python train.py --n_layer=16 --d_model=320 --n_head=5 --n_kv_head=1 --head_dim=64 --d_mlp=640 --vocab_size=8192 --activation="swiglu" --norm="rmsnorm" --norm_place="pre" --norm_eps=1e-05 --positions="rope" --rope_base=286000.0 --rope_fraction=0.75 --qk_norm=true --attn_scale=0.125 --bias="none" --tie_embeddings=false --parallel_block=false --extras=["local attention windows", "gated attention", "norms scaled by depth", "capped logits"] --init="normal" --init_std_qkv=0.0178 --init_std_o=0.0 --init_std_up=0.0178 --init_std_down=0.0 --optimizer="adamw" --lr=0.00147 --beta1=0.95 --beta2=0.99 --weight_decay=0.11 --lr_head=0.00719 --grad_clip=2.0 --warmup_steps=442 --schedule="wsd" --decay_fraction=0.74 --decay_shape="linear" --final_lr_fraction=0.0 --batch_tokens=131072 --seq_len=1024 --doc_mask=true --train_tokens=649900000 --steps=4959 --dataset="wikipedia_en"
Each number is 128 + 24 x the weight over its row's rms, rounded and kept within 0 to 255. Layers, rows and columns count from 0. Numbers have three digits each. The size before them is the row's rms in percent of the matrix's.

# o: layer 8 attention output (transposed), 320x320, rms 0.044, rows 13-46,77-110,141-173,205-237,269-301, columns 256-319
# v: layer 8 attention value, 64x320, rms 0.0425, rows 14-46, columns 256-319
o13 108:129132132113178160128121153139077113159173145160127138148111108147089160105143089163108148135120099109133130110137127104133145125095097157170119134134082171105136128148118121098137140156141161
o77 106:117105158111133176102126121104102133166180125142128145151130124128103175120156093175119166158130075111131108086137154107164140109093110176159118121141137172113127142148117096104160167181135156
o141 103:111098140113146135146101120134073146138159166172132140139141105117073151080115119132123145111144126078111126147153156113159106132108075126157147135129134160112113114127123142126100133162108173
o205 102:132110115104099131125154113139128122134091121169137130095146144127145116086143160091142159115115115123103138120184102108149159132139125163133120103141151117064149117119117134108109135136172145
o269 096:133113163080159149139104119135103114129155118168137148146139109109071139101138138146133148151115105081111102103156141112145126134103097131181130151126094151102111113127109107139120139176103148
v14 104:133138104113104178147119113127146156100109118143143205158126120143106182183152166143128156124121107100153153140130130120131153168099101137099142100178134121102171140125173101131158121130107135
o14 112:124153057129122179126151131137139135150102164113155154106115121132142168118110126145142151100106091136166128152123122113123143108128150115084158108124133151113161129135101127140093133099114120
o78 104:098137084123115169117151118115142141138124163170151189149147130174145148111096142139147151092124091126123148142135117145117167098091103155055174101145113111111155102117107093133126106158127117
o142 113:128121092129113167128150192145127143136112135084167162126150099139151147151113166073141135117136143094162115107140112122128192100098116132078138112099097142119164149078120095128149153128094099
o206 089:095105127120106104103141092130128130128107109185093135120158139152156111123122134087147148100088113155158121116178154133151128108130097137116139112113166114104205125111090108115107127146133135
o270 100:104121111130083173119162098143151153155104138104166168126136138149148171158129181113159151097149071119166108121131141135106157109107118151073167109138121115098177120126098106136110127130095115
v15 103:115098163131138129173158134144105122117138110123123133186123089119158126130112124143094083087127132121152109145089119122142065142173146140159157115100122181121114175180126105149108147125097155
o15 100:130148118138136114143104131125117095083126117145177107126132107158184144153160101141105101146117124111106110129123129153128098150133091147134142110140103118109139147168156134122131114141171120
o79 084:080102115116125113151091134114122112113119107115174133119118112156171114158162125165105145121119096100109155133108098121133107111098082131150119160146122160111117131162136110126130120124172151
o143 109:140129110130118100118101113126078128093130082153169129130121131131143128171171122138122104130110114167146173139092130131107101136129114135143151139138098133109134132206140136148141119119147146
o207 112:134112099117123184136141165131112134072142134149152120099103129103074099116144113127126135117093123153119115137134104122133093118122151132154122095159104164162111114113152123143094162155104128
o271 099:152134122119153110130119152156085096095143097170166140121123104135168131156171114109102119116109109131123162148110092108111106128096119125137117135108067154119126146178126126138110121135154145
v16 099:102099104131136068101121143147159086122098165183126119098101124148143109108096124053142081105083183174154151111104131092193137162132115153153160141164122112130118143101139123153104112090087112
o16 104:147120138147124090114126129132145106135156091135126135129125116079127139126156115095095073111148128126115126091156151128137112116139099145152152150157155129146142135141157168147107127135149125
o80 084:112109108134121116109151151142187094133123132115106158129096139089138166121134128084125108110152175123118127119095138150164137117155109140129172125127106076132129143135179125189094172143143126
o144 112:116098143157123118104132146134152104115164133087116127122127119141158122162148136038103117099098147099120163096116146130141159120104115133128132124149120113190116187106139109123117127164109075
o208 104:114152184113072123131131130113111148072141118115144110124125141134115103119095125167143141098099147142150128131165104128194098102112170155146107102158113147148156127106143139182117119148093154
o272 100:148076122134100090114151131126168118133159109111131135118100124093114158155156131065114109107129134126105155119106142141140164095166119111137126115155129106166135134137168134156093154155142133
v17 103:143142135131111138111121117084145155123152113105119118098156090157121140082075185145153171179148088117131113128065153130097136146138108114085206140122143114123137089152140120113112132132115100
o17 102:148114108132126151166128117138101144106185140136090130109134119096129141095121162126123139165125123162124141176175136156152143151117130127146124134094124152109161139151124157121131128082158143
o81 085:141097154139154133145110147090050154125172104093116156129128085133157106086127140150106162180148125144110138179120136122137123141103132114129154091115138165160113179140120134112119131078141121
o145 114:128118110160129164190136124140099102113183149126111156134139109122158145100108166099116175152141120149127118141120115140130151119125104150137155115113105160084140163177130114126106127119092107
o209 109:118101122115143103083114110106177106146121163094122103115091120137125127138115112196110162123114222132126145133104138089151144119109132084150124145121098137143082140133144170155136123093124084
o273 099:136104114107148153173144118141106122112176152114095167116153095151140132095091137140095151173107090140103123154128116138112128109102105131144137151106116157091145128167123139119095139095104149
v18 095:124151097105093126165140141143155131105108137129140075127130107127142116149137107129108086136148097094123155138142073113091129137106091103179096177074109123092130129142148092143143121115155124
o18 099:130120132157123117100166126109128161120115124150148111125101110135116100109164142140129154092144106082133166126134144104128097115165125103165092104119128121170153129143101127100136115112134167
o82 090:120139118136119137154133149121120151111126126127155107165128143170135095124151142131133142121148119090101160157126075133097135086095085093166105148141133107120118119107121107142144100136114157
o146 105:129105127132086155136136139116100159134143118138118140146153121153095106114178158088123135057166114160123135098100111146106135111134122078189090158114093109111134139130148114140174098120137139
o210 102:110104167116090095130130136166115122105168141128131114079140147147098098105100134095147132094141145144169148139155137129177144152127147170091064116136118121142191153109125164117094097147141120
o274 091:141077151112078139134151113122111150128137101102141109136137135170108092141154166083115124077165114138130167096094134111090106126131127099189126151147121096128159100110118102136125089137114129
v19 093:150133146150114136183141140155188111134157146107089107104143147129125175161145155104165142121131119121150083120119110103135081179121163167139093114160133129105133073152125190104122141125154111
o19 106:142115114176101103169163140162168125134128163046094119104114143122143125113100179112140126119122178135146122113141111145103122109130135092124100130117131109090111135126159147137165159139130115
o83 091:117116124146103135155161147141172108144147163077116123129150137130136159141124129120107116106139144119141117117151128123150112104107122133154105106147115124092116089102137086157149180183138127
o147 103:118138126161108106139138120160138108126089147038095113089112159107124169177135165112146117156073165137115157124153093104129120140152162143135122098141113148104135092145138130149137167120144123
o211 088:125133167120129092081177121128144076119165144113125110142165082130085087132109143128101153105109154119168134099180152107152125048104106124126136139119081100126170137067123141098122111149106141
o275 084:130124128158095100171146131155150099126097142050083137128122123119152155148109183116148127110085173124096140105166099112151142096121164148145103115128098119091119124100110133141151164131131103
v20 088:110107123120127151128124133114113102101125120155133122145120088153077109138123135127119115132120150147115117089105100129171129134134180146130163131102130142157111135083094124153107146132133114
o20 099:117163097151140123130148164105107128103157096161155136171097105154144100103147116166105111143125127104132095109125141153150128082105079151133138134120130120157130156136129117130089119115132112
o84 084:110138113154136138128104161141104108104133109142162124176125133189103096100131161109084154138127178101118143104126098173135147083115097136110161179121152155121101151119129114129119100147139134
o148 098:109137104119122134183095123156100131130161103138163134154111126127073137078114173116136129109168130136142098100102131130133152108101108118109169160138122136126100170118142139141138113179117105
o212 084:114120143143121127119084107117111106087148092090159117137126148150089140120141084145126140116136114161185114122092115153186143144146149163102117125146120133145156119090172126127120159135120149
o276 082:130114119099139137180117161143101113126155087147141123130113137136086133103138167079121136143140146127164134108109108144128168100108111141118166171138147121140106147100112120151130144166102105
v21 107:124136128117133151107125143108172120113113125152142159123124078128183139105150177071133077178116142164119110105094141123119122132193094092138174145145120119095125169138147143150114108106115118
o21 109:124136139186112143110128103141155111113129125095090139103115107125147146148165150117123118130097104106139129145135136127137111109119135132161133114114159143068121155164127127120094119105147085
o85 093:103125117175138133113134139135133146095123101102121131119144118171198108097130164082117095118115129127126130151085129145100126079143088120156139128127131112064101145117145118128057104108096127
o149 109:135116119158135131093119139132150105121129131089114142128133142147183128170124163116101121147098129138164165177092080119089113106107140149180159154096129124108125168152114071150090087111120086
o213 113:125168141124122165154158116131135133134136095189131145142142082124174131160133144084175080126130063144102109123130173075069122142124081135099143136147161121133127130139118054124160098137128175
o277 101:118100115184094151092142136097144094135120134080123160101128137181187146143109175087112124117105100132139134133085121134089088072096120134160151129113159137087096151158129096128057091107122088
v22 106:143149172120129097141123165116103123142157159107136128114125153144147124110137147174129113137125112142104115114158138107130165156139161146134104106137109156130113091086154179098126140141147102
o22 106:135147092118166163134075159158102127138150141113157125123124131157139120112105137116160124180111144106133080144121146141118121151149091154126155133122089100111091116122177149127131172147092133
o86 089:113115110089144168185114137132114084178161117117140157125139153102122141131112087146150129161138099114139091111147151125148134138138080143102137130146130134126099113145159101104132177135111121
o150 112:134172112143130120109088132145121152124116120153152141140101154114143108080095092164136122172105133134129101128175135157085127147159122141134162113136135077128145105107120192121104146117114140
o214 065:099101068172103099169109118154142096139099138115125125150129095125108111123122101101148141147113116145121155112128129119104139159104124183164138114109159165086125152132103143134122122128113100
o278 094:148167102141159148133093173124103128126155127130138145163106124139153108078085098159153173144094151108111094128171124159130162112139095134136148135123138102126128127089144150080119157127099098
v23 099:149094107111140112119180175132139142081135129137117172157103091145098121120128119160131154137105145095126122120118137136123155126148127147124098113099157117113125127102145090103133147099133110
o23 099:125097131154155129162111132104093113117138132128137157116144131145088116138161097068154107131151099097130125088147160142122137137114130153104136118180144095128112133141173108127138159107139113
o87 096:171146129164141094143151138119114118117098115123120158135142112118091137130119108071142105138078153107185112085140154113131114145143157187119120139157124140139145149115141117123155134084123143
o151 117:132098139174150122135153129123086117161139120117117154137121131147117107099126088120133110137114119085136118109114161128112103105102120115107122114136166104135170152109122100093108145109132116
o215 093:163155123114137153112138140132126115118089122142153154145118112137149146135087128133169051140139119161099169131113107095089124118121149132124140141100147127125147114172123145101117140147106111
o279 092:149100134189151118140131175110115107126112113134118155157126117107084133120150101127143100124106128112146138070149145146092117083147130151120115145167159148110169121108158092116133156123132183
v24 099:150121099096141136191122135103131115138153146114122097136126099114162149103098100118074134137153127116166121165131079100130146091103144124086114122123083152143112124120094071104091140172100120
o24 110:157158097127140128142134151115121134145135117161114148136141075162142136136130112075120151147144077106136133111111107115134160106100142153098125129112112098133100109147131088159125149176127104
o88 090:126118126080145144158086119132101132158151120165093147157147083169134115122100105138110148135151103106121166109116070089117158082087115126068111175137098137117097104143125078145105140152131136
o152 108:112133102137136154146059126144108119134135145133116110117148071115088115111124127127141100146114120144129167139126091119110129095095150127142149146123087162118138124148158141149065139149156143
o216 112:155141132123131095127147146159122097121114128087143126138133128095071136109135081128093125140108120130091157122118079149138160137119174168160117107106133123147137116115135176134113148146109101
o280 095:134157114103165128158073152150106097121147138164103122116144059137113117127108123138115133138101124107139163132121067131157133100094140120136141151080064158134112111113123126147076176144114123
v25 098:091135167117124151102157114158130132167144150109130151104127131120132142177132145177148131133157131142115161088167118146072128094097109129146118113109116091138150131149099153079138127143144113
o25 082:120134151134100165132122099171120100140116137106086116101144147114106132158122151120153148129163091121091120134140132134118130157093141096148119137145103103086130120135097135123182129173142143
o89 077:128156162105131140136141096174119129145128148118102135114156122140108137179097125150143115128132103106133106102133171093102075129090162119142139137150111121142161097137085097081173133148127154
o153 098:104127137128128103095154123146131119139108123110078125121142167110124138179122099178109117158111147100118106153166168125138117146142145123120104094132148100129164091126095122101118143132139164
o217 116:130129125103132115111135114132112121116134125103095163108113097156184141142134145143146101095157160118119134171110154126121054076109123109119139140137089127152089127132127098136196105145129124
o281 077:104137139151123135126122102131131144149089113098079129139162125112122129152112113175111113145135136107117082131150182134108093124110114112145127108144131135126156123144118117083178098167133138
v26 103:172146140103132124124110135176169102127134109149145169106103167096088183148092179119122136131124123109141161138078142122140091126145126090136188108155128143133146102107127134145124122130156153
o26 102:154113121099126132115136119125105108096143116136088127099085105103145116154101129105139127143127095133146138107146094137108144121097142119100125130120106113130117116146115085149150156174133079
o90 087:156110121092137153165125106098097122133157140153093126127105149118129118117090114133137113132136097135147137096086101130150129124099164137105142122131096154152146076132112048122167153151133119
o154 114:165111152097163109109079128157103085077106141111119133114114137125158129174070149128127110184079142084157148157133138088130156115111168157128125118107126142139102097122104116115127154118113099
o218 120:103124130133067114115109137129112166104121139146109116138171134147168089130106131106134165065115160118188120110182143172129076155094137135136117085111126132106150134124124098114135108096138141
o282 097:159095122094150115147098122106101114091144118141090150147108137136145126123101134123135138143088092123184125122144094109147156138077123152128133121107122118133112114139121108127139156134114080
v27 097:123130089118121131132114126122122129128132132151109149134129125161129140164130131127133127115135181092101127056111122118117129135131084111089125120141139131126135125126154182119131098111135143
o27 091:151114151137172083118116138151135122138085127144093116133135135098095121117124132116114122147139177135147114123159143121178105113138098113127116119117119157128124120109138140118100160101124118
o91 092:155117135151142119130160127122128119139116114120127143099128110111131157128096101114124123161136139117163129101152167103166101129105123141144097107126139157159143156110137138131130148125119129
o155 105:123121162155150103141148155132142145108151125147115120136156125107140116146135132107115128125124150161120166090131121149131129124098118107078112152130109102144101146105125124127103159096126138
o219 102:101133137146152146129121163132115111133092139130159139164101087156149114158150117124115128140134112136118152089119120116100090136135103164123128150146129178125123144091117129127140106142108137
o283 099:141124154151144159126141081106150175142106118120122154142150143161125105128110146134111127132154084156144103108117163141107094114099091133064153121123150140119112149120143112111123068111133105
v28 103:133128124142125152123184138093147100112121156137130155105075162117137135149112124128160140134152135161126096115119116126133118102140165094097119099117128116113123111136155146115133116131111111
o28 099:151129103116144122114126066118180163129086127106080125100112136095077156171104165074157107118136132120173168131104122095162142106125125114120142123124148139171138117128151115134123142125123116
o92 089:176157075132115143111165114123159132127094129184104122114116148071092116149131164076159107163149142158164131122134152138128145155143142138135137112111112097139142124114140158154101134123099098
o156 116:137156123133137125098146136097154136116104136111066121105142109102152123156090142090143140153133115122176162151151089151091138130148121159118123132125142087189148120083125118146091119080101096
o220 118:142128130135150167127113139113162127128162106100153136148082100119098152133124149155107119154151118125123099116092106146128121166120162141157129130107156201201110139080145135168117111102117133
o284 101:157152094131115150106137123103166174136124125127076115120133143105144145147102161083145135128158116144206136140121113144126139127160134119089139111095114103157137161094130106123104131104130114
v29 100:158116154119127075117146114093103105113153163132140134165129176147106157146137136169083120086155172148165103110127123135131112128183118127102169147120101145159136158132144125127176124085107093
o29 099:150116149126132096149119104123134050110166122114122141139130136115137114133109135102113084182126112138112133120137110144151126141113130151118172148153113118105105106128158112137150143142125092
o93 092:185117110127107109132139073093126103149153131117090176125098143115133148129097115134118089150142126116157117077106156124164115124135150143097147133156097135149143128137133099105166138114147119
o157 102:108105149141158114145163151138153075119149154085132129140110165145141076164114138100099122145132172105127146135119116095148138106100111135094125128170129107126140150101142097122134138125132106
o221 106:128160117109096137101114129129149126103123108099135127160134140141143110174135090178144123126140131130138120135072143150130105103103139151138150119086096154118113137166120118141146086120066097
o285 087:114115135169125106132160126097150119111145130113107165151113167143109101136131136146093098145142114154129098138087142116148160097124083149085130120169110119120128141154154106136165111149134124
v30 099:131100161121146121123145130127084123113158117125178150117182130113139124148121119108151117145092142126134128092123107093095128131073130119106089123118146135126143121125089090129144128143139107
o30 100:117140118155112108181150125097133110110124113107135126132128125143194102117151106120139144172108148167132127124152120178128136145103104100085094123107121113132136119155103086131176086100142088
o94 094:129111164140127132160128134096101112104170106113172150152144145157135122129132133155133158143106138129103147112133103164085166156113093086079127116136144153133103109116063069126154098138153120
o158 098:128146165173124108129110120153117122093134091102159117114112139145146121124122106102135120168128109169125092140098107160083161134165123122078120094100144075077117122134156113116174120107164110
o222 118:154089096124183152122120148108141149127133118127134122122103138128135100108189146129120133160129116131078091146082118134094155164150152133155118123113161157141057123134130107151070139135137131
o286 093:111106136117181130165110129111126114106129072142133105115150101117144103142144097114134128185133134168134088117147100123112170170111103088097125130110116104112104098133097124136144122086157108
v31 097:090184126137127110146123109082173136179140159097127112114146103119138131150135153132134107131166126121125087122137098100150169141118161149108124112079079118096159155123100156132171098157132098
o31 093:085148122128165168118113145068115108116126126137170141161105108180147099100122135125123141160138069114150142073142102114112116108108116145128130109144097116090096109100114108132146123141083099
o95 095:092117116117156136166056129121110143150124143089189115138102149158153126137080154147142138139165110105122143151107107095125153100126144141099131141144100147103097146131121076135163085137139110
o159 106:125164129138134174132091133100138117148121115104168137147125122148122109088099160106141126130139100139111137126109113094090111095123136127161135134122109149071132144140122130154133060132152124
o223 125:116130113126157061113134120133136103145130160044094146110108134154128162140123089142126115139143174135115159161081110091143115089119160139134124164113059124168120155132128172141160140144065067
o287 096:092134152117152131138113160111109092127117136101125136105120109132143138118089145122133121132161120136113175138109117082118152112124132121154101139130064117075120122128097125155157122132095109
v32 105:101120135170118167124111173093127156098162121113113133149132159087160118152133132152125140119153081130118122133118082093180109135133138181096130122107125133166126172116133130119146151181136154
o32 114:136129140148111160161141128108099134123153148148142142129124149092126135133138146175148166099130110144143164139145099133124135152109105130093128093141136092130114157073118101114156098120131137
o96 096:148145119151106133122087133086093138143183161135120115138153165156100129163144160173103139106146079140084136150143101120122115139125170156125104097120143158106094143116100126099163103125152156
o160 111:136143107135113149157126044120144116161141130146115104118107160126119146108133145196133159127131071155146118141118133107117086153138137131103145083124144168090118152158129138128139121121167129
o224 090:141183163130125112111132137112117113139130141116084166153123073085142148135127125142140113126145120132127134109070158143110110114104124102113156165129146104094109119176108123124152102130128128
o288 101:109153133123129117133124148112117108124157151150097124105128133083120144124127145173142160127122116130126156139161085120132122146117148154116105103116127146098109150089099131111158157155156138
v33 106:113167119126113142100114139111182161118080116157122120159091139093172100139114143074104093159093118146109130136149146169094096113155083164122164131120118124091101103128144085152105137125136117
o33 101:126118121154124103098112078097140114109103170159142132120104120095135130105124117163127138166131129127111128150127149111169112115136091154140125105106129174112126114116099130119114125123147091
o97 094:141159124144128114140132121125145163100114144183165169158087084144121114103099114147167137144114136109109155177137121112132144104135089162155142104108153171090121124114107087137146082124140100
o161 099:144131164118158124085109079119146152122119163174111097098145125125137121098095154112149149173131114110134119170118147123133102162138100125150140192094091111143104148110091088121108092136139136
o225 137:124158119105101168157177159163126159122117104205169104127129121100152141134137150069162106115149082131134099107150163120121087138147101130109113131147121132130120133116138054116128109137158185
o289 099:147143157115147107078120116134169153081104129178118133149107143107134125110094155115163138165140130128132137155126147095127136146125098167123128171130120125149106115110101104151106112128140118
v34 096:160093162099103092111158121161140109116117115125141136135149110192128131131124132117134178093098149119127089112160135146135113121119095118078100165132132121117114135104121142131066139135127109
o34 103:107106114121114095158087128143147145131135129073086127114130099123154149151128109100148124100128121108099099109122124152109140129141160074127146185145119143127105100178141107156137162138150151
o98 111:118108148126109093126173123142150122117108113114107144117099103098169138135117071089141103121102157138174092095154142127152099141138129110150115172143082110128142105124152141148114190109112123
o162 090:105122089140126098106155147151145149133119159098121144142102111162157159178131081094124141106092138087124121099162116138151161095151138113133116134125102124163112101115114106152082177145121156
o226 105:123091162153106097113098105116110149115144121141130126093133124158098100110155155140112194101144118124159128140152142182134138156158124152113137091135144125070145106124122145120133141132119124
o290 086:116116102143109101143169113148197153135123152108130122116118117147145128148122074098132151107090142096110081101145135171133092124153139106103145147161136121148151095165182130137105139138143156
v35 091:165138111164126158115142122156121138163120139131137122112125106124166129129109153098119095140143106112140149168136148134140107091110115112133077110107153135129139133139163195125126120128113144
o35 096:170119110115130128120070130150129108142085116102140089123154158093125131145131111073126136147122121143114115169136138126134103146180128117130118143105120094150123135144147198149100119121131145
o99 084:153135117152131127119102115159149137117120132071086115141127149109136149138131109144096119138133145149130138199101118104144076107136134135131140153125118107148183128148140147135131138129089115
o163 103:135124131137141060151155136112177138142119139107112101140143131118161167117116080138138132107129099138134136162160110141145121135159156127164117108122113139127119087155116206138155147139130150
o227 103:135124125143173113128105130096096145129113150087127160128095128133162140144125151142129106142141132154131138129108083099100115088136143100133159143177082134122070133157119113134171160149132129
o291 086:136121110135140089126135109105133150160137133077089138153126111150144167120102075160134154109098113148127102129142122159155114093148132110158137129144134146140132124145146191098140130120130141
v36 094:097100150097099193132130131070133124126185141124119126105142110095184162131151102121091087143164105189118134088136125137096095126105122117137155129176132148114117113121116136159135137138126130
o36 101:108098077138117154190150099082106146133159120139097137144112144139157149088133093155134174125147075159149154097134119135135145132102126118146110143144094142100128179112119122131180122166101128
o100 092:122088138095128172174121128094099086139183133138119117136123121151149133142132080177100168129134082151152154073148138106122116121107122133136118134141108154132102139113104098125141142153144149
o164 093:138141104131142148159103092141108098140175146129133142122120144161118140095130069189149135084139089117118091140128159162126143131147122122144099119127120159099130147109154091110140080155120124
o228 118:110143137124143190134110138133168096115126083153158136136122125127138125136113134119161093112136114144155140120113181125132099185140092141131113103125162170166129152103116086143143091107144150
o292 086:117077107103157133187123148108117077124131106124102121119137116127115134155117087151146135125140102131125160114159115128129105153137116117176112137146110133135114141090117133153157132103115126
v37 108:091106129173093101166143135179107140108115121131118197103126105143185132162123128186144128130109158147112130114140075097142112107098110129115147124110130112121154156140121125082121102090114143
o37 095:137120128205099113150129135135160114118109096104153133102151105109169103156131087148152123150128093157181135139138139149120116121156108122104093097103144148106154122117141150128148167082150101
o101 081:116112122179088111119144151132179115099127085143123146080133109129181096162137100162149095144101118120143138143116137143103161131137132138108126115099137126119155139139127139125151155130127132
o165 120:131142122177124089125135141145103089072164112151130132110160095151192094186144090179094108143085128131143149099156110137115135131123160140088125085100131141123145141119136146107123149120136107
o229 129:145151117165090113145125118112083175141101134135116145144157125128133114147119126160137087106106141138086136117132142134138113082102124138134143100096062110140163127160108115085136148139105108
o293 097:119153102201098122109149118149136149102154116140156132093156100152189089177151111165136124127088108162167112103123125150094116080153109130085144095096176141100169138150155162131116146104150126
v38 097:133120161109115185160179157133160123161107112136106119093125102136153124110137120129149136155105148062131126103121117137117144116110100108133186128120153081122135063122153102150128127189084126
o38 100:138190175125136160135111118137161124151110103152100130132146110161132157112138130110133156118142113110141160113133093123135157136113132095176140126147146112097127113133122155122104134136141122
o102 094:128174164139116142104160131175139126154161123142110117134163106182149118138134132147138128112105128101163137106121103128136148141136128136170139143125157128139135105115086124109111160143078112
o166 107:124103177125105132105169121141202091120138132126111085118168129168168139139108097113127104145136092154132151160105123119121118128146152109180109148147127124085102085131143134105127162112152151
o230 115:131112115118162139115121146084118150140106135111131130129099133144143145121142145139145096145162141145105102153091099055090106086180179129115152141145107161136081124143122105145152143130073122
o294 096:122118145128136155121153100143190105148149099148119122137135127198172124159116117138122127117091091129131108108099109138114111094118120117174142150173162104121080107140109124103121148105141100
v39 091:094146116115139167108110136142137141118151114115156080138144129091146125132124112126103116114098136151138075100109140125091102111117146169143117158164144156102145154103160132126134147127138148
o39 083:079117158146129137112127095123090172165141126180144143138157121184159108137106090147106121161122097139154134127134111135119131134120115149109109124134086133145133137085093131144139132141103115
o103 075:110121181121162140150091132131122168155169109152194106158140110176139103122123127157114132156144084106128127123122109130068114100106120137110137135157154170141129111111111095110139107129147142
o167 090:109118156113141129117092101138133138154120135161171133111166143191138095115127125165149124138159109124135105152137128110100135152111151124095108107126153117087114135118147160107151109149084135
o231 137:124113127118086201145135150155168123135130084166168081139150156098091120111161114109102151133133111141122079098117132138132122182167130147130111128098182148164138121137128109151087132092139126
o295 085:124102178102173121116094154156131138135111089160178092125150108141148107148120138136113117166163133115130150167155093108072136133101129137120095147129127111122113135096103135150145135116098139
v40 101:130149137111141117174098169145127093133137128180133116136127142152133153097126104114076157143132058108095124146153129168124159126123090127136116118168125114106116109131115121101098125144074162
o40 102:157196129083141164119087158131107136153118141143127134125141123138113153125090160117156087109114130090149138097122092101086139132149155139127148137146088146119096108114153142119101143150115174
o104 111:132158147117099145119139145135141096176124133148114094102125132077129153136140132098119123118102137157182141099156148113146111152151157156134094103131083116136112114132148179110077164144094134
o168 088:159189112119133146166121163120129096134126170178138119115139114098112129104125137152150123146154099104111159120174115115122146124131143127148122148140135151138100083099109155132133142140122168
o232 119:145129147140060141146164151114117128114105109199163124132155141096111096108112132086165129125084105129153144103160120149139160157120130149145115113125184119095167112135128100105087122102120162
o296 091:168176131128121175127087115102124126153121163178156112143114129143126122104135137146107155135107112121172128135140128138125134115143139172103122117128120145133090141096137140109121100114135150
v41 095:113117103108147125093109128128145110070112116122115096135133113136155132071091115116125130132150172128140141112159104114096112102109108122156155109088099137111084117151118160168124152130162113
o41 091:100155111156166147120113165071077127146148124189133138161120107128138098086145067168107147166137107121140112146151146110139096103114111163160136113100121162142120156145131169115111108114120143
o105 083:124163085166105132121107156114086109124160162163092120159122131139154110112139124126120125130121148140120148115181085118111124089131122143168129159083121165148102119124114144122109098105105138
o169 089:119139077149116161147131134119130131194144149126164156140143114143126099081113122084145123117171121117122089127136173128106088099115079113153150155107120150154146144209158162119116102126158157
o233 111:124105089132104113124106118119137082107140148073136112107108160141088130126089096152136134119109175148147149134111084137186135119130161161174132126125099147154158123110119157138100123104104099
o297 075:119149085138161116119113191119127085142139149166114109156105116105153113095132100110112121178134180122129143126169103126136117126131115142204126160102108161158116108165125158151098141122123168
v42 105:150114104136163102093142146110106122126136105113160196141124131143156150135094118114146125162151135098143144089148123133135108099121145102106090165142126141150127152120092097104143126123154171
o42 114:138119139111115095152119096126147141116111105116086124125139157101076106104111158094144127115136120120163123143144169117118104150128136110145096135112145136201111102114135103156145113099122155
o106 096:154135117126138109125140131136133116158143108108109121082167139129094129141112138088130117148151112126111113127122161088103107120131164098145080177124144139211136113139129096132149109132123172
o170 103:164127106126103126101140132126129130140119117111079112079125147120113137132126096105110144100132102146171131112155161151120119131110134149136121140128152160189117096178118111128107144091154158
o234 130:135157160075097143160167140158147090130111096163138124101138122147160103121124135049127102079121080114157161153137115138137112160138108147111127113129133158109133147094132089114146111149141156
o298 091:160132117093119126098120131139142143134095112129082120083136121115109109122107089107124169134139101139134137165155164139139089104139145131127087161099133175191123117160105127128135105072160187
v43 096:109092174138113093119133139119150167134153111150139114131109097103141110111134154129154093150139121132176133108135165116093113129099162146116110096194136130125152185113181151142116107112131138
o43 085:096112096162137066118182125078102157121115161159107146157097155168156113133152088132129118102111141135186137104116143165144141110133094139147136133136139146175150147164129090128139125158091113
o107 089:111103152120111072138095149112101151114135154176153112159110133173129092109131151128135126087125123139105149130129143171109147109120136142138117120142157129097132110150145110136149073121151143
o171 089:138099141126132128159133086097136123159083127134147113147109147157113146115102122131147136107162131126167096107104141145142152116135178140168131103139119124148148166127141107141122083189089107
o235 119:130096146151122126123077120126100141118110161158121134125150128133142100163162150122098145110098139148115108125148146133109107156144083147126141109130152141110167126142106101123144141149154136
o299 089:121097148129151069124141161126094127126127128124114127132134143137139131143119135097160129106129157142151155108125130126156164147126184142177134140161147121140148111076119122136104131151113134
v44 109:161103173142158164132092145126124128127119133130128095133119108132105139129124119101141125124098140056140120094103157127089146152147130176130154162132131157141141130106123100158111128159112137
o44 095:163108147102115140109120133144113106134144137142113121114121142136141155101133074135093117128122137146138121132123136143136117121102137151122144171118168149168119093156117124144079115123120142
o108 102:133078140141144116148099102129110140121139120138135098105117120146151141090086105108112112109129156157134138119112173125105103166135143139137139137114131131168082113144161121114111106104110099
o172 117:163092161100109144123124118110110144116104119109156109102110131154121145087110129074141127146137151101147123112100130119142182127082111164119156137140125123152087108120109101125108131149096115
o236 098:125134126117142176148156132129152128120129128151170122118139151126134129132166105128108086171153119169070145134117104076118127123153100139129141174121080130136131117146115102114098135149100136
o300 116:137109166090132146099131122141104128110143122110143133083126149169120158123097095106140132125146107139161107094111151127149139128115129150111135138130127126141080085161134100120105120117102123
v45 101:143148128133159196093134113093136110113165094120141141147137141125133163140164107156102100116190124134135103114117116106103137115136128150097145153120150154160116152094115122183109132149127149
o45 092:126130104126128127157133162084106125121167117116109153145092153155140119109122137158119126079127162151140104100168130124149090143125153123110113123108176142168113136106134112131139106083138152
o109 084:101116109114134122158092173081113090151179133117155112128092131166166120137118141151105125084162133171121126102140104117151115129130122128122121123092165156151096085105154078119129091103135147
o173 095:149129102103113140137118112149118116163162109107133137130086144163110154114116133136141120120174139127152074127132159088150113130121116119106128116112177167125129133140138092128155145102160129
o237 124:102155145134180145125122162111148097118153105160156113136101093089105112133102116127145096124107101149145120091127153125093130183151104128131102143136168143175132136080140106132097103105137168
o301 088:126119126097122123193121174100099099141153127112123135121078144121127138117118115146132145126149148137148119117160121102139102139114156136099116114110164151155119119116105110133143125066154128
v46 100:130140177094152135144141113126155133117140100124144126124120088146124123154107130120139151103095104129115112134110173154113091112130110114094110117127104146151135146121093117093151124078124149
o46 094:123109144098150125144118112143093139100121123135177111155143121152155105148127101121128118155121132139091151099123104145124162149157102121107119149151072154136148121152098121116150140146126138
o110 097:148130175125140117133130096158098145075149104143144098126120095125135116142130124120148121156095149132131137139137156113120115180150123105128115150129098149156172160171093156121124148104120127